config = dict(
    n_layer=10,
    d_model=128,
    n_head=4,
    n_kv_head=1,
    head_dim=32,
    d_mlp=256,
    vocab_size=8192,
    activation='squared_reglu',
    norm='rmsnorm',
    norm_place='pre',
    norm_eps=1e-06,
    positions='rope',
    rope_base=1020.0,
    rope_fraction=0.5,
    qk_norm=True,
    attn_scale=0.177,
    bias='none',
    tie_embeddings=True,
    parallel_block=False,
    extras=['gated attention', 'exclusive self-attention', 'value embeddings', 'hashed n-gram embeddings', 'learned residual scales', 'capped logits'],
    init='normal',
    init_std_qkv=0.0684,
    init_std_o=0.0153,
    init_std_up=0.0684,
    init_std_down=0.0108,
    init_out_by_depth=True,
    optimizer='muon_variant',
    lr=0.00548,
    lr_mult_up=0.608,
    lr_mult_down=1.5,
    beta1=0.95,
    lr_head=0.0103,
    grad_clip=1.0,
    warmup_steps=103,
    schedule='wsd',
    decay_fraction=1.0,
    decay_shape='linear',
    final_lr_fraction=0.0,
    batch_tokens=[8192, 16384, 24576],
    seq_len=512,
    doc_mask=False,
    train_tokens=148800000,
    steps=9489,
    dataset='wikipedia_en',
)
Each number is 128 + 24 x the weight over its row's rms, rounded and kept within 0 to 255. Layers, rows and columns count from 0. The size above them is the row's rms in percent of the matrix's.

# layer 5 attention query, 128x128, rms 0.187, rows 0-20,32-52,64-84,96-116, columns 0-63
size [ 55  68 250  54  59  58  73 100 100  90  82 119  97 100  81  90  86  91  90  90  91  61 113 260  81 100 123 125 152 155 145 138 158  85  86  77  69  67  84  67  72  83  57  40 166  59  44  58  57  62  76  70  66  83  99 105  95  97 101  99 101  96 100 128 156 165 120 138 123 146 174 149 159 131 161  73  72  69  70  70  65  61  62  59]
[[111 137 164 166 136 146  97 133 136 134 183 147 144 101 127 155 136 137 120 150  86  99 134  67 119 163 130 142 162  95 124 105 100 162 133 132 143 124 116 141 112  87 161 127 120 105 104 112 172 103 127 103 170 138 140 124 114 114 107 105 160 154 100 108]
 [172 111 148 122 139 168 133 135 110 134 119  88 116 104 115 128 111 122 151 123 115 168 139 154 116  77 151 122 130 102 133 129  95 104 156 109 146 129 127 123 114 124 111 109 137 177 144 130 155  76 105 146 106 122  97  92 131 105 104  74 141 135 166  98]
 [121 145 147 157 134 116 103 100 110  78 152 130 159 115 109 174 152 146 125 196 117 136 102 133 116 150 134 134 123 124 144 120 115 140 141 147 107 125 120 161 127  98 111 109 123 143 106 119 161 114 129 126 173 139 116 142 109 120 123 136 193  84  80  96]
 [142 123 105 169 103 113 110 133 131 109 136 125 125 151 106 157 101 111 151 159 137 116 138 156  98 165 141 143 134 154 143 120 110 131 114  88 106 124 129 194 107 127 125 115 135 112 140 110 171 111 143  82 166 149 126 136 152 102 105 137 210 127 131 151]
 [138 107 124 120 119 139 161 110 135  86 106 163  92 122 167 125 170 127 111 127 130 154 135 114 156 125  96 103 152 149  57 104 114 105 127 130 150 103 151 116 153 147 139 115 195 106 154 117 105 135 114 145 134 145 133 106 136 143 103 126  90 153 133 120]
 [125 122 140 188 102 137  97 109 133 101 136 141 141 124 132 154 129 146 122 165 103  87 113 155 109 142 159 109 151 128 166 101 147 157 148 145 138  96 172 166 113  82 146 149 144 127 101 131 172  87 147 115 132 101 121 140 101 122 145 131 131 168 122 106]
 [145 150 125 111 118 135 134 127 182 196 141  91 145 136 124 121 130 127 131 109 145 145 127 150  93 112 152 165 158  94 142 132 117 116 138 137 163 161 120 164 169 119  96 159  94 120  97 119 124 119 153 140 101 114 144 160 128 143 123 108 126 122 184 123]
 [107 103 131 144 112 151 164 127 176 136 131 127  74 113 136 172 122 144 109 124 121 132  98 106 102 145 142 146 160  96 145 126 107 116 112 103 153 119 136 134 120 128  88 148 147 129 133 134 123 122 138 120 119 127 180 143 108 155  97 107 102 131 153 131]
 [117 131 164  87 126 102 114 155 117 145 165 144 193 168  97 160 150 117 139 166 157 111 175 117 127 138 149 133 151 123 125 152 124 132 130 145 168 176  91 164 147 119  86 140  83 155 113 151 121 124  67 116 135 139  74 114 135 135 118 112 109 106 143 162]
 [138 141 137 128 121  76 129 148 172 164 146 107 159  83 103 137 144 145  89 113 162 114 132 110 115 141 190 148 155 104 156 132 109 138  89 152 115 183 131 142 107 137 142 143 130 115 107 141 130 135 154 149 110  98 114 126 110 110 153 111 160  53 157 160]
 [138 129 130 145 109  81 103 132 123 180 186 109 145 165  99 145 136 119 123 175 163 134 140 101  91 137 183 109 125 103 130 128 101 135 122 146 130 153 130 132 140 137 133 141 128 106 159 148 124 100 140 129 124 154 127 127 111  99 165 118 153 115 142 168]
 [170 157 159 123 103  82  80 151 120 116 137 141 151  91  83 128 130 118 100 142 167  98 146 127 115 138 164 154 123 154 143 130 120 166  91 137 126 131 144 139 105 106 136 111 118 169  90 104 164  93 154 161 140 113 111 130 109 124 143 126 168  94 110 138]
 [116 147 113 133  99 110 158  79 163  97 119 155 111 161 118 161  82 112 167 119 146 170 106 147 141 140 125 136  97 131 104 128 143 109 109 161  75 116 130 103  91 149 112  82 143 127 152 133 140 146 112  92 133 136 132 115 158 125 145 105 151 137 125 124]
 [161 126 162 145 125 114 149 108  96 112  90 130 119 126 135 137 131 107 156  81 137 142 133 147 136 110 112 131 113 141 164 108 198 134 116 143  61 160 163  98 153  95 131  96 111 145 138 142 144 128 131 168 112 140 132 103 145 144 138 103 148 139 156 133]
 [159 138 147 192 133 156  98 141  78  94 103 139 124 162 158 133 152 155 109  96 132 133 104 128 145 135 102 134 121 158 105 144 123 110  99 111 103 138 144 112 133 142 106 124 119  69 128 142 123 112 129 184 129 116 139 139 106 131 100 127 173 121 125  89]
 [143 105 162 129 125 122 123 144 135 136 168 130  99 123 152 133 127 125 113 158 112 143 121 163 100 137 168 132 134  79 147 138 151 138 102  70 131 139 139 174 102 124 145  96 116 109 116 107 121 102 136 118 115 229 142 113 138 138 102  80 128 159 117 175]
 [145  87 110 124 117 123 125 124 148 141 119 124 123 134 126 146 123  89 117 156 141 123 166 114 141 120 128 135 127 178 154 127  66 136  89 113 130 127 161 139  90 130 161 160 114  66 170  98 134 157 130 114 174 141 129 174 138 116 134 122 100  89 145 156]
 [103 106 133 105 115 101  93 150 137 130 124 153 130 152 152 112 191 143 123 132 129 112 102  80 119 148 116 144 111  93 156 119 121 137 107 138 150 146 141 141 178  95 120 182 153 131 115 137  96 134  99 118 174 169 115 128 122 145 153 144  74 114 149 157]
 [113 172  77 139 137  89 143 131 158 101 142 143 107 137 132 146 143 112 138 145 164 147  98 167 120 153 133 143 107 150 151 115 177 139  74 147 133 136 117 165 130 158 135 124 146 121 153 121  97 129 190 113 130 133 127 132 121 162 105 150 131 134 134 117]
 [146  99  91 134  69 102  77 137 125 154 132 127 140 156 127 103 138 145 150 149 142 105 158 118 104 170 138 114 149  99 134 115 158 132 126 103 148  96 135 140 143 120 131 107 129 105 114 131 147 132 125  92 113 128 105 147 118 123 186 113 158 153 144 147]
 [156 142 169 158 136 136 137 105 115 117 132 127 136 106 112 160  91 133 144 181 101 159 120 114 169  92 117 125 153 111 133 131 147 142 149 135 108 146 166 127 112 121 114  95 164 121 112 152 126 163 151 107 133 133 120 124 160 138  93 147 117 135  88 134]
 [151 121 117  92 213 113 158 120 121 165 121  90 113 112 131 127  96 101 131 115 152 147 142  86 165  93  94 107  89 101 112 151 100 115 143 145 137 158 121 117 129 133 139 119 100 187 142 127 121 131 139 136  96 140 168 113 132  97  95  89 144 132  95 145]
 [118 159 133 152 131 123 131 152 113 128 129 146 171 127 107  91 161 145  99 116 129  95  86 122 138 118 117 122 106 142 101  99 125 101  65 118 137 126 155 135 106  91 143 120 123 119 132 113 132 135 155 148 187 133 103 130 120 154 158 104 150 133 147 159]
 [147 141 124 116 129 129 141 154 165 163 154 109  84 133 113 100 115 139 149 103 175 113 116 130 107 145 184 161 122  90 115  95 125 144 133 151 132 156 143 124  55 139 125 152 104  86 153 143 129 155  80 115 129 128 151 119 141 151 124 100 111 155 197 163]
 [119  97 128 107 133 109 106  97 164 133 104 120  97 140 169 150 109  98 156 144 140 165 188 121 118 106 107 123 128 111 148 138 105 142 110 128 124 146 119 135 172 155 133 144 100 151  97 116 139 148 118 110  83  85 129 135 150  89 117 142 111 135 100  96]
 [118 117 125 142 133 115 142 102 112 140 134 144 131 125 145 111 123 162 113 119 103 107  99 117 155 125  84 114 129 147 107 144 164  87 159  96 106  82 131 127  80 102 143  94 152  93 164 145 134 121  87 135 148 191 119 139 112 131 131 100 107 155 138 164]
 [169 101 135  90 140 138  96 111 143 101  96 103 125 150 130 147 106 119 130 154 113 132 166 161 135  92 116 106 107 157 107 136 138 135 116 101 126  79 121 131 154 153 147 145 108 132  97 118 119 152 133 102  97 106 106 134 150 106 128  90 125 130 100  92]
 [105 163 120 155 104 123 119 148 152 162 125 144 121  84 109 120 140 123 128  94 154 138  92  96 136 123 135 162 144  92 158 123 125 132 121 130  98 201 121 135 160  98 102 112 129 139 145 115 143 127 150 171 123 137 125 119 111 148 157 149 164  77 144 156]
 [ 95 140 154 125 133 130 124 145 107 113 147 107 101 125 110 135 150 122 133 148 112 148  94  84 137 115 113 159 108 143 144 139 134 103 142 132 108 123 127 106 112 100  89  87 126 139 136 127 169 121 125 125 156 173 121  98 148  99 108 131 155  78 179  59]
 [121 145 137 125 113 123 134 160 165 131 124 168 131  86  84 116 145  99 125 110 140  94 136 132 125 131 172 130 152  85  98 127 132 166 115 137 122 141 163 122 136 130 121 127 123 150 120 119 139 139 153 160 118 106 104 128 155 148 114 112 106  82 162 176]
 [121 124 147 169 109  99 109 153 165 150 153 103 116  96 100 130 161 159 122 133 115 116  88 142 136 143 161 156 112 116 159  93 133 122  97 138 140 177 115 136 145 123  82 122 140 126 114 118 144 141 152 177 145 112  77 126 145 129 129 114 200  79 145 134]
 [145  66 123 113 151 133 172 114 100 144 161 102 155 164 128 172 140 140 143 199 149 177  96 141 127 101 110 109 110 115 107 126 132 133 165 141 104 115 124 121 135 148  79 120 131  98 175 147 121 159  80 122 128 165 100 162 114 125 127 127 118 158 101 126]
 [118 174 161 147 140  98  80 127  84 143 142  91 152 135  72 134 141 126 129 172 142 169 104 129 124 117 119 152 141 157 109 100 127 125 131 150 134 139  93 120 167 121  97 101 129 152 147 131 171  94 127 164 169 145  94 168 118 130 115 129 194 109  90 109]
 [111  92 105 125  78 120 169 152 145 130 149 147 138 169 113 158  93 112 142 129 136 105  87 160 117 111 150 106  78 115  94 123 102 132 108 162  98 134 134 129 116 158  98 148 149 148 149 130 165 103 107 128 145 119 129 110 161 132 123 104 143 129 124 142]
 [111 103 174 123  80 132 162 139 104  81 146 111 135 146 104 135 116 161 175 128 145 166 100 148 146 116 100 137 112 145 145 139 159 150 103 159  69 119 166 105 150 109  90 130 135 145 145 118 134 127 117 153 145  90 138 112 115 112 124 121 161 146 149 153]
 [167 141 143 153 136 182  99 159 112 116 137 122 123 162 151 154 150 138 106 106 136 149  99 154 119 141 122 129 145 125  72 140 129 152  96  90  94 122 168 109 164 111 132 129 100  72 149 116  93 117 150 182 114 140 131  99  90 133 135 144 142 138 120  96]
 [172 115 136 140 118 181 136 177 168 119 191 102 104 141 137 134 130 120 108 145 118 142 119 175 113 116 133 152 172 107 129 130 177 125 114 110 106 122 140 136  74 130 130 133 100 133  88 122 132  97 146 119 110 182 160 152  88 145 112 102 139 125 110 128]
 [151 140 167 110 152 139 123 117 107 123 133 119  95 125 134 133 101 119 117 173 121 123 138 120 126 131 127 168 107 153 112 109  98 134 122 119  90 148 176 146  92 128 175 178 143  55 120 148 143 133 128 115 192 136 131 157 137 158 143 123 106  91 146 149]
 [103 115 143 115 118 100 132 141 125 137 118 114 137 136 108 143 156 162 121 137 105  87 129 103 141 171 133  90  62 117 153 138 124 121 137 158 140 175 135 187 137 106 103 170 179 140 144 162  72 119  87 137 173 128 135 116  99 116 135 127  63 125 165 135]
 [142 132 135 122 173 138 141 160 181 129 136 157 141 108 132 137 111  92 151 152 160 119  86 148  90 129 136 157 135 121 126 108 160 139  84 131 148 126  57 140 117 126 134  82 122 125 134 133  70 136 184 101  99 165 127 142  90 146 100 164 137 126 147 109]
 [152 145 120 153 124 107  91 126 136 176 114 120 111 130 136 142 183 157 132 135  99 126 186 172  92 132 137 145 127 145 142  88 135 131 114 103 102 134 154 139 150  98 131 112 134 131 136 168 143 116 136  95 122 131 120 155 129 147 172 127 131 140 108 128]
 [166 144 150 152 108 124 114 106  93 126  99 114 143 119 101 158 128 168 115 136 106 168 149 131 137  89 131 135 125 128 117 116 162 143 135 151 100 174 182 156 147 121 118 129 194 110 133 140 132 141 135  96 112  95 120 137 134 155 120 160 102 165 108 138]
 [159 138  78 100 116 117 172 135 113 112  82 116 124 138 131 116 126 138 133  96 171 151 115 176 122 115 106 114  99 146 112 153 184 132 126 117 118  91 150 122 103 169 120 118 132 135 160 125  85 152 130 144  80 118 121 108 133 151 153 147  96 125 130 148]
 [121 122  93 116 124 121 167 104  97 138 128 125 134 118  95 100 151 163  93 126 124 105 116 135 110 148  99 138 149 106 152 132 161  92 106 153 105 155 146 140 124 169 147 147 118 132 109 135 113 137 125 134 125 119 111 174  90 146 146 165  85  87 114 159]
 [150 123 124 129 179  94 130 119 115 122 144 100 144  85  97 154 159 143 124 195 103 143  92 113 138 123 119 140 125 111 121 101 146 138 106 159  96 106  98 143 105 129 130 130  85 143 108 141 149 121  53 133 155 110 132 147 155 109 100 102 139 102  93  99]
 [121 123 143 115 140 150 155 141 117 147 126 147 143  83 148 119 163 135 115  92 127 130 117  92 139 115 111 125 131 115 126 155 157 154 155 118 163  94 118  85 137 140 119 132 137 128 132 132 105 150 121 162  85 103 154 118 115 170 168 129  80 160 110 142]
 [118 123 155 157  82  91  73 142 114 117 112 142 138  81 124 163 165 135 103 171  77 133 107  90  99 157 128 153  99 117 124 142 124 121  87 122 131 140 119 120 131  89 128 144 123 139 100 152 145 124 129 131 138 130 131 150 152 138  81 108 134 109 130 116]
 [156 147 120  88 126  99 112 168 128 104 116 134 139 116 136 104 131 127 155 102 144 149 144  98 138 121  99 120 118 150 118 173 115 116 103  73 146 108 111  91 123 157 116 108 126 123 142 128 104 168 104 130 103 156 161 101 132 155 150 127 121 124 112 182]
 [115 127 119 122 155 140 149 119  73 111 131 143 121 110  68 130  99 143 136 124 139 146 161 103 161 136 121 152 119 114 154 150 123 149 153 157  85 148 126 138 118 138 135 142 125 133 151 141 138 124 110 153 138 121  76 118 125  92 168 147 151  72 103 142]
 [102 119 144 113 141 103 125 161  89 119 140  85  93  80  99 142 128 106  91 129 108 140  98  96 142 136  84 164  80 115 125 141  98 106  95 153 101 163 143 126 145 124 134  96 124 157 138 156 149 128 123 153 150 141 132 137 132 117 105 121 149  68 127 119]
 [140 123  75 116 134 122 170  95 131 135 112 135 142 152 129  90 100 117 140 130 141 142 111 156 125 118 160 111 199 126  93 132 141 132 160 118  82  58 106 127 132 139 149 122 120 110 123  93 100 139 126 132 113 112  98 146 131  99 125 118 109 120  98 151]
 [149 167 154 136 153  99  92 138 127 106 162 102 166 150 106 157 125 114 153 172 154 140  84 194 129 134 131 139 110 117 143 112 109 144 107 147  91 127 136 184 119  75 128 130  84 172  98 142 178 102 123 114 149 158 129 144 122 120 110 110 186 124 110 158]
 [125  91 127  88 143  88 137 144  93 112 132 136 151 105 119 160 156 113  99 182 178 128  74 108 103 163 145 132 176 132 116 124  92 153 144 137 122  87 121 134 124  97 113 106  86 160 123 103 112 102 113 158 126 153  79 169 132 134 148  92 137  80  94 154]
 [149 175 161 127 109 105  86 135  87 150 180 114 126 143  91 140 113 117 119 168 149 121 120 149 120 131 133 150  96 119 171 140 110 148  78 190 116 167 140 142 127  83 152 157 119 153 118 142 167 102 145 146 137 135 149 132  96  97 137 127 178 116 142 148]
 [104 139 118 156  85 125 179  98 161 113 145 132 119 153 118 148  91  98 159 121 141 165 128 139 141 139 115 147  58 124 111 100 103 100 124 180 133 115 160 143 119 130 101  90 148 133 132 132 131 146 111  83 130 129 135 115 155 155 172 116 171 150 124 126]
 [146 140 180 122 142 118 139 122 100 119 118 112 147 150 118 117 120 147 175 102 130 171 140 110 153 130 102 138 141 142 158  96 169 137 107 143  64 130 162 112 137 107 161  88 153 156 157 155 121 130 117 149 132 123 171  87 131 134 131 117 157 164 159 131]
 [168 156 124 151 113 179 112 133 103 107  93 153 132 186 118 157 150 131 126 141 113 127 110 115 124 142  90 124 132 164 120 133 136 112 108 111 105 148 181 125 140 150 108 120 126  88 121 175 118 140 130 184 128 134 103 141  94 141  95 105 160 141 128 142]
 [152  92 158 140 139 128 129 165 122 126 144  98 101 112 157 134 129 115  97 140 123 139 118 154 103 135 147 134 170  94 150 130 152 147 141 103 148 126 147 147 101 140 147 126 133 125 131 139 155 119 159 127  94 202 149 141 137 109 103  93 149 144  98 186]
 [113 146 114 133 117 148 125 103 133 127 134 113 127 102 143 143 112 102 123 157 153 128 156 108 149 153 111 169 123 170 123 139  78 142  74 125 106 129 143 141  85 122 141 172 112  51 145  83 140 163 156 128 182 143 119 171 160 129 107 132 112 111 133 167]
 [131 142 132  93 111 130 100 154 141 107 110 150 131 125 155 136 171 143 133 138 118  88 111  82 120 153 132 109  77 113 146 121 136 161 126 131 140 166 138 140 155 109  96 163 136 122 147 121  83 121  99 113 187 151 125 152  92 132 155 131  79 112 143 155]
 [113 163  83 130 134  97 156 141 143 102 133 136 128 106 110 153 123  85 147 136 149 104  93 138  92 156 122 148 110 132 157  98 180 106  66 156 133 147 125 173 150 120 136 137 125 101 170 142  94 109 179 132 139 144 125 104 119 130 123 153 106 135 133 108]
 [140 142 107 115  92 102  99 174 131 141 117 123 115 142 144 103 154 172 154 153 122  81 157 111 110 168 119 105 141 118 122 124 123 137 101  99 123  92 141 147 157 153 148  97 118 123 121 155 154 106 137  95 109 118 131 136 121 146 170 113 170 170 144 136]
 [171 134 160 159 141 133 153 130 122 109 119 143 144 133  96 175  94 153 125 130 122 140 112 125 155  88 117 135 177 117 132 145 134 142 134 126 110 160 188 136 144 127 147 121 179 108 113 140 152 159 159 104 133 144 137  98 167 128 107 146 104 138 103 138]
 [117 133 139 128 139 123 190 166 170 155  98  99 108 136 121 106 104  99 126 130 126 149 102 110 128 109 134 152 128 118 120 144 148 154 119 165  99 176 159 142  94 132 142 137  72 147 120 106 141 142 113 104 121 154 133 123 169 150 164 132 129 181  86 123]
 [156 130  67 131 122 126 138 113 137 140 138 168 124 119 115  95 152 141 131 113 113 110 138 157 142 134 144 111 134 116 120 119 102 101 167  94 133 140 155 150  85  75 141  71 113 140 115  94 132 137 150 131 137 141 136 166 103 120 126 131 159 115 117 156]
 [184 154 144 124 151 138 154 133 105 113 153 113 148 162 102 167 164 143 147 162 156 168  80 116 116 147 131 156 109 164 140 118 148 139 126 101 146 131 137 133 142 122  83 105 104  88 162 117 118 153 105 126 104 147 104 133 122 141 145  94 168 127  74 102]
 [136  85 161 106 120 117 126 133 144 148  85  67  87 121 160 159 114 123 118 112 139 168 154  97 104  95 113 132 129 113 106 125 147 140  89 135 117 167 102  64 135 125 136 139  87 151  81 112 122 143 104 109  73 130 124 138 128 144 119 118 113 140 140 142]
 [152 141 151 104 110 133 137 101  88 140 145 140 207 122 103 116 113 156  98 145 117 140 145 171 164 127 139 134 106 142 149  85 145  80  93  62 191 124 101 109 126 123 139 155 129 156 155 123 109 125 114 139 150 130  83  86 112 121 130  87  89 140  88 143]
 [180 106 127  74 147 113  78 114 133 124  93  84  50 129 149 139 120 143 158 113 130 142 190 132 117  99 110 145 142 114  89 161 148 147  58 110 117 129  89 125  96 150 114 126 129 109 129 131 119 177  79 111 115 135 114 140 129 136 126 108 146 114 150 149]
 [115 137 121 184  74 133 109 154 105 144 119 138 143 100  92 135 124 120 108 127 139 136 100  93 136 181 135 132 135 140 111 110 112 132 126 114 113 161  88 108 158 128 119 129 140 126 145 127 128 138 186 199 105 136  84 119 133 124 163 182 120  75 123 130]
 [140 138 163 132 113 102 135 160 120  98 159 111 207 140 100 125 112 104 113 142 120 155 131 107 123 103 109 123 121 115 146 145 108  84 167 112 118 167  87 143 143 101  82 103 108 161 136  99 134 115 128 144 116 153 140  84 104 117 135 123 134  70  80 109]
 [158 118 124 133 109  87 128 168 138 121  90 119 188 108 106 151 105 126 121 137 138 151 109 131 110 124 170 108 160 109  98 130 123 165 131 130 141  95 136 139 183 131 110 131 100 117 129  95 160 133 136 125 129 163  91 156 152 160  94 102 159 103 123 168]
 [135 133 139 169 128 128 122 170 145  98 122 112 190 121 125 134 132  98  91 144 119 174  72 124 124 130 112 121 120 134 156 101 137 140 117 141 119 168 102 146 155  85  73 113 157 139 138 113 135 129 101 126 132 131  97 116 141 133 151 114 156  54  70  92]
 [145  88  83  86 160  74 118 125 103 122 135 102 126 163 152 120 129 148 129 165 144 174 106 141 111 126 102 127 177 145 106  93 165 131 126 141 139 151 130  77 118 115 100  94 146  89 133 104 162 104  63 138 126 139 116 164 116 171 117  97  86 173  74 143]
 [155 146 145 160 151  79 106 151  95 123 170 123 182 147  87 141 131  93  76 142 162 147  93 109 123 123 117 121 107 141 129 105  94 145 123 153 122 175 128 138 155  77 111 146  85 144 137 153 128 115 103 144 141 128 119 124 118 118 165 140 136  85  74 110]
 [106  94 124 152  94 157 175 170 165 128 161 103 140 135 121 160 116 105 141 129 127 105 154 111 123 110 119 136  97 149  98 126  67 108 146 168 158 101 190 169 134 129 110 109 134 154 164 130 146 121 126 120 121 118 100 109 144 163 134 106 128 131 113 143]
 [119 133 174  99 153  87  95 136  82 144 141 116 164 164 137 133 121 167 153 166 150 192 110 106 144 150 153  97 160 148 128 110 171 131 112 116  72 142 160 109 100  73 159 103 153 115 134 129 129 105 109 118 157 127 181  99 118 148 150 107 114 146 141 135]
 [156 118 160 119 136 180 158 122 126 126 126 121 117 178  90 156 118 106 139 152 105 142 108 100  65 121  90 132 156 135 123 119 144 108  93 137 114 168 189 112 170 158 156 117 117 140  87 160  78 149 140 153 150 169 133 124  99 158 128 128 117 103 105 148]
 [147  78 142  75 158 144 145 133 128 114 125 118 134 117 124 132 125 121  61 137 106 147  83 133 123 142 126  99 179 118 124 123 147 137 140 166 140 147 142 135 182 149 144 120 128 116 118 163 135 122 145 152  96 138 169 171 102 132 139 156 143 115 113 158]
 [ 95 163 115 128 123 135 140 105 119 130 180 120 132  95 133 148  87 134 142 154 136 151 126  87 153 177 113 112 104 146 109 128 152 111 110 161 127 120 115 173 129 100 116 145 140  90 113  86 144 143 136 128 141 165 101 152 167 162 117 124 135 155 105 161]
 [153 116 119 115 112 147 149 142 128 126 134 123 138  97 160 148 118 131 140 154 107  83 152 121 153 154 136  51  66 151 126 116 146 138 140 167 119 143 133 155 134 118  72 100 121 131 148 151  95 134 124 125 142 106 110 116  77 119 130 102  95 132 144 116]
 [113 160 130 135 121 164 140 141 153 107  92 144 106 107 137 116 113  95 163 130  96  89 116 126  88 125 108 140 137 100 159 116 162 125 123 130 139 126  97 158 171 110 132 126 121 100 180 158 125 110 163 139 122 146 137  96 112  78 126 147  96 129 113 108]
 [137 198 119 101 147  99 109 135 152 124  93 111 136 121 106 135 162 183 132 141 114 124 155 110 128 134 140 100 141 180 102 116  93 150 119 131 121 124 175 144 168 152 137  83  89 138 118 149 131  88 132 115 132 110 137 136  98 157 124 119 164 174 109 131]
 [140 113 156 134 115 121 147 111 136 166 134 129 115 168  66 167 124 146 149 116 131 164 135 123 133  84 131 154 181 106 126 144 174 121 135 138 113 166 153 118 184 118 141 155 170 125  72 111 111 136 153 111 112 107 122 129 139 121 131 161 114 132 117 117]]
# layer 5 attention key, 32x128, rms 0.182, rows 0-20, columns 0-63
size [ 32  40  59  33  30  35  38  31  41  30  51  44 118 115 114 123 127 122 130 119 119]
[[132 154 112 105 171 129 132 135 117  94  79  96 129  88 163 153 142 110 115 124 158 140 126 158 143 116 120 137  84 139 148 158 168 145  86 136 133 135 121 131  88 136 124 129 111 149 105 114 140 124 131  77  94 121 130 116 124 142 161 149 139 100 139 146]
 [138 138 109 145 118 134 154 115  98  96 129 102 150 112 137 134 117 164 126 149 103  91 112 100 117 154 146 113 156 110 119 100  99 127 148 139 117 114 142 102 107 179 140 132 144 115 125 144 103 130 150 137 157 134 138 118  91 144 182 189  89 114  70 140]
 [116 163 116  79 167 132  90 165 129 160 117 121  66  81 108 140 126  93 119 123 136 110 159 144 133 109  75 141 100  96 128 146 127 102 108 173 129 151 150 131 141 134 167 126  98 151 106 162 150 103 128 115 126 151 138 140 157 126 125 121 154 129 161 135]
 [104 112 190 120 172 159 118 138 144 150 123 122 137  81 158 116 151 101  94 101 118 127 134  93 139 139  98 149  80 119 143 164 133 135 120 146 172 126 124 115 123 132 126 146  84 126 108 140 121 168 123 117 106 144 165  98 124 151 188 108 133 136  99 124]
 [113  98 118 123 120 127 128 159 163 152 129 164 138 139 110 103 149 118 159 153 127 145 119  68  95  97 125 127 105 121 125 138 137  85 134  76 127 143 136 111 121 107 137 138  98 143 116 112  88 138 131 141 114 144 110 157 160 146  87 104 122 110 121 130]
 [123 111 136  69 133 115 112 146 131 114 122 134 120  99 138 110 138  76 152  84 168 142 161 100 163 106  77 145  86 143 132 174 139 112  66 110 151 179 132 103 136 144 113 117 127 147 114 120 126 162  98  69 124 144 149  87 137 131 150 125 153 118 115 137]
 [151 117 114 174 140 146 158 135 102 114 128 134  62 128 124 109 121 141 106 128 158 122 138 135 153 119 143 148 130 136  91 132 103 136 164 159  76  97 110 129 107 115 148 153 143 124 164 141 129 150 115 199 134 142  87 126 121  92 169 168 147  83  84 151]
 [115 153 120 114 128 152 137 163 103 122 173 127 111 153 131 148 123  78 122 119 119 108 131  91 181 129  63 140 130 117 119 128 111  98 100 108 125 166 120  87 143 155 139  74 160 144  97 121 114 168 113 147 159 139 163  87 115 119  84 121 110 105 137 136]
 [159 133  84 137 107 125 130 103 124 146 101 130 109 107 102 131 104 161 128 125 149 145 102 167 113 148 152 136 153 134 119 110 111 155 190 150  88  72 117 172 179 117 123 130 126 114 117 106 151 117 130 157 108 118 100 202 147 148 111 134 147 113 114 124]
 [165 125 117 161 111 142 112 120 150 131 133 120 147 162 132 149 116 138 133 133 143 149 111 158 157 126 131 113  87 131 105 103 128 135 140 116 112  80 111 177 187  88 116 111 131 155 154 136 150 114  91 132 106 155 141 179 157 135  85 154 141 165 126 138]
 [127  94  89 129 121  96 149 104 129 124 120 144 121 132 102 144 127 161 117 140 160 126  76 127 106 149 135 141 179 150 101  90 113 148 200 151  81  86 119 159 140 100 110  99 118 119 113 120 147 131 115 172 134 152  84 171 145 162 115 121 123  98  97  94]
 [152 172 116 138 123 133  97 123 121 160 124 124  87 113 102 154 113 144  84 159 116 127 108 138 126 133 110 147  59  97 163 150 112 138 128 173 137 130 166 112 162 111 139 147 116 151 123 137 128 105 150 160 106 124 148 158 109 133 127 144 145 104 117 128]
 [108 104 122 139  98 160 174 145 143 141 182  97 142 138 110 127 117 108 129 129 130 135 148 120 120 122 101 138  91 130 135  91  79 108 135 168 174 136 161 177 176 112 114 109 136 125 135 125 124 122 111 102 131 135 131  99 146 179 157 123 152 151 113 132]
 [126 137 172 103 137 122  93 154 121 139 145 118 154 156 122 118 117 194 146 139 120 168 121  86 159 147 142 143 172 132 141 127 122 139 123 121  97 120 142 128 119 123 194  97 178 156 161 146  93 107 122 132 175 123 181  90 113 112 131 129 133 158 146 123]
 [175 166 109 118  91 189 149 122 128 122 104 123 141 158  82 152 131 120 139 153  89 120  94 117  90 152  96 141 142 157 130 118 146 121 124 127 115 145 192 140 119 119 127 129 158 131  97 185 113 154 147 162 131 158 109 128  84 136 114 107 148 146 117 178]
 [139  89 147 109 156 144 150 162 115 117 120  91 114 119 157 134 140 121  67  89 141 127 105 132 141 139 104 133 179 129 148 136 143 147 171 183 158 126 125 115 121 152 152 145 127 145 146 159 157 132 135 132  95 131 139 146 112 109 141 122 130  91  99 156]
 [ 78 175 139 134 122 180 118  95 119 140 159  89 139  88 149 139 101 124 137 154 145 145 149  98 145 167 112 168  92 138 103 140 134 152  94 123 113 126  98 143  83 112 112 162 129  89 114 111 133 142 168 137 155 161 107 137 172 150 114 120 138 139 116 171]
 [146 146 126 105  96 138 137 137 144 116 110 126 136  99 156 166 126 121 151 140 106  67 135 119 114 138 149  73  75 156 127 134 145 154 153 126 127 164 145 146 114 107  93 134 112 137 152 115  86 106 127 127 169 110 130 156  76 113 137 110 101 104 152 125]
 [146 128 131 108 129 136 144 142 127 121 115 140 141  60 118 135  89  91 147 127 123  71 120  95  81 147 127 136 135 114 144  97 172 109  96 149 107 147  96 155 149  86 127 123  97  86 177 132 117  96 144 138 133 144 133  84 106  83 112 154  71 129 131 101]
 [111 200 134  86 162 105 149 177 134 132 106 117  88 113 126 114 149 162 164 153 101  99 178 126 137 116  97  90 123 153 125 131  99 136  88 111 113 125 122 125 153 163 131  99  93 129 137 165 128 112 138 100 114 107 147  94 122 167 147 111 163 168 128 127]
 [143 133 127 162 119 113 150 148 116 123 113 146 120 158  79 169 105 157 136  95 149 125 127 121 127 115 131 160 190 106 115 119 124 121 136 109 136 160 182 120 185 126 162 153 164 113 108 133 152 143 135 105 124 136 125 103 155  94 134 149 109 129 133 117]]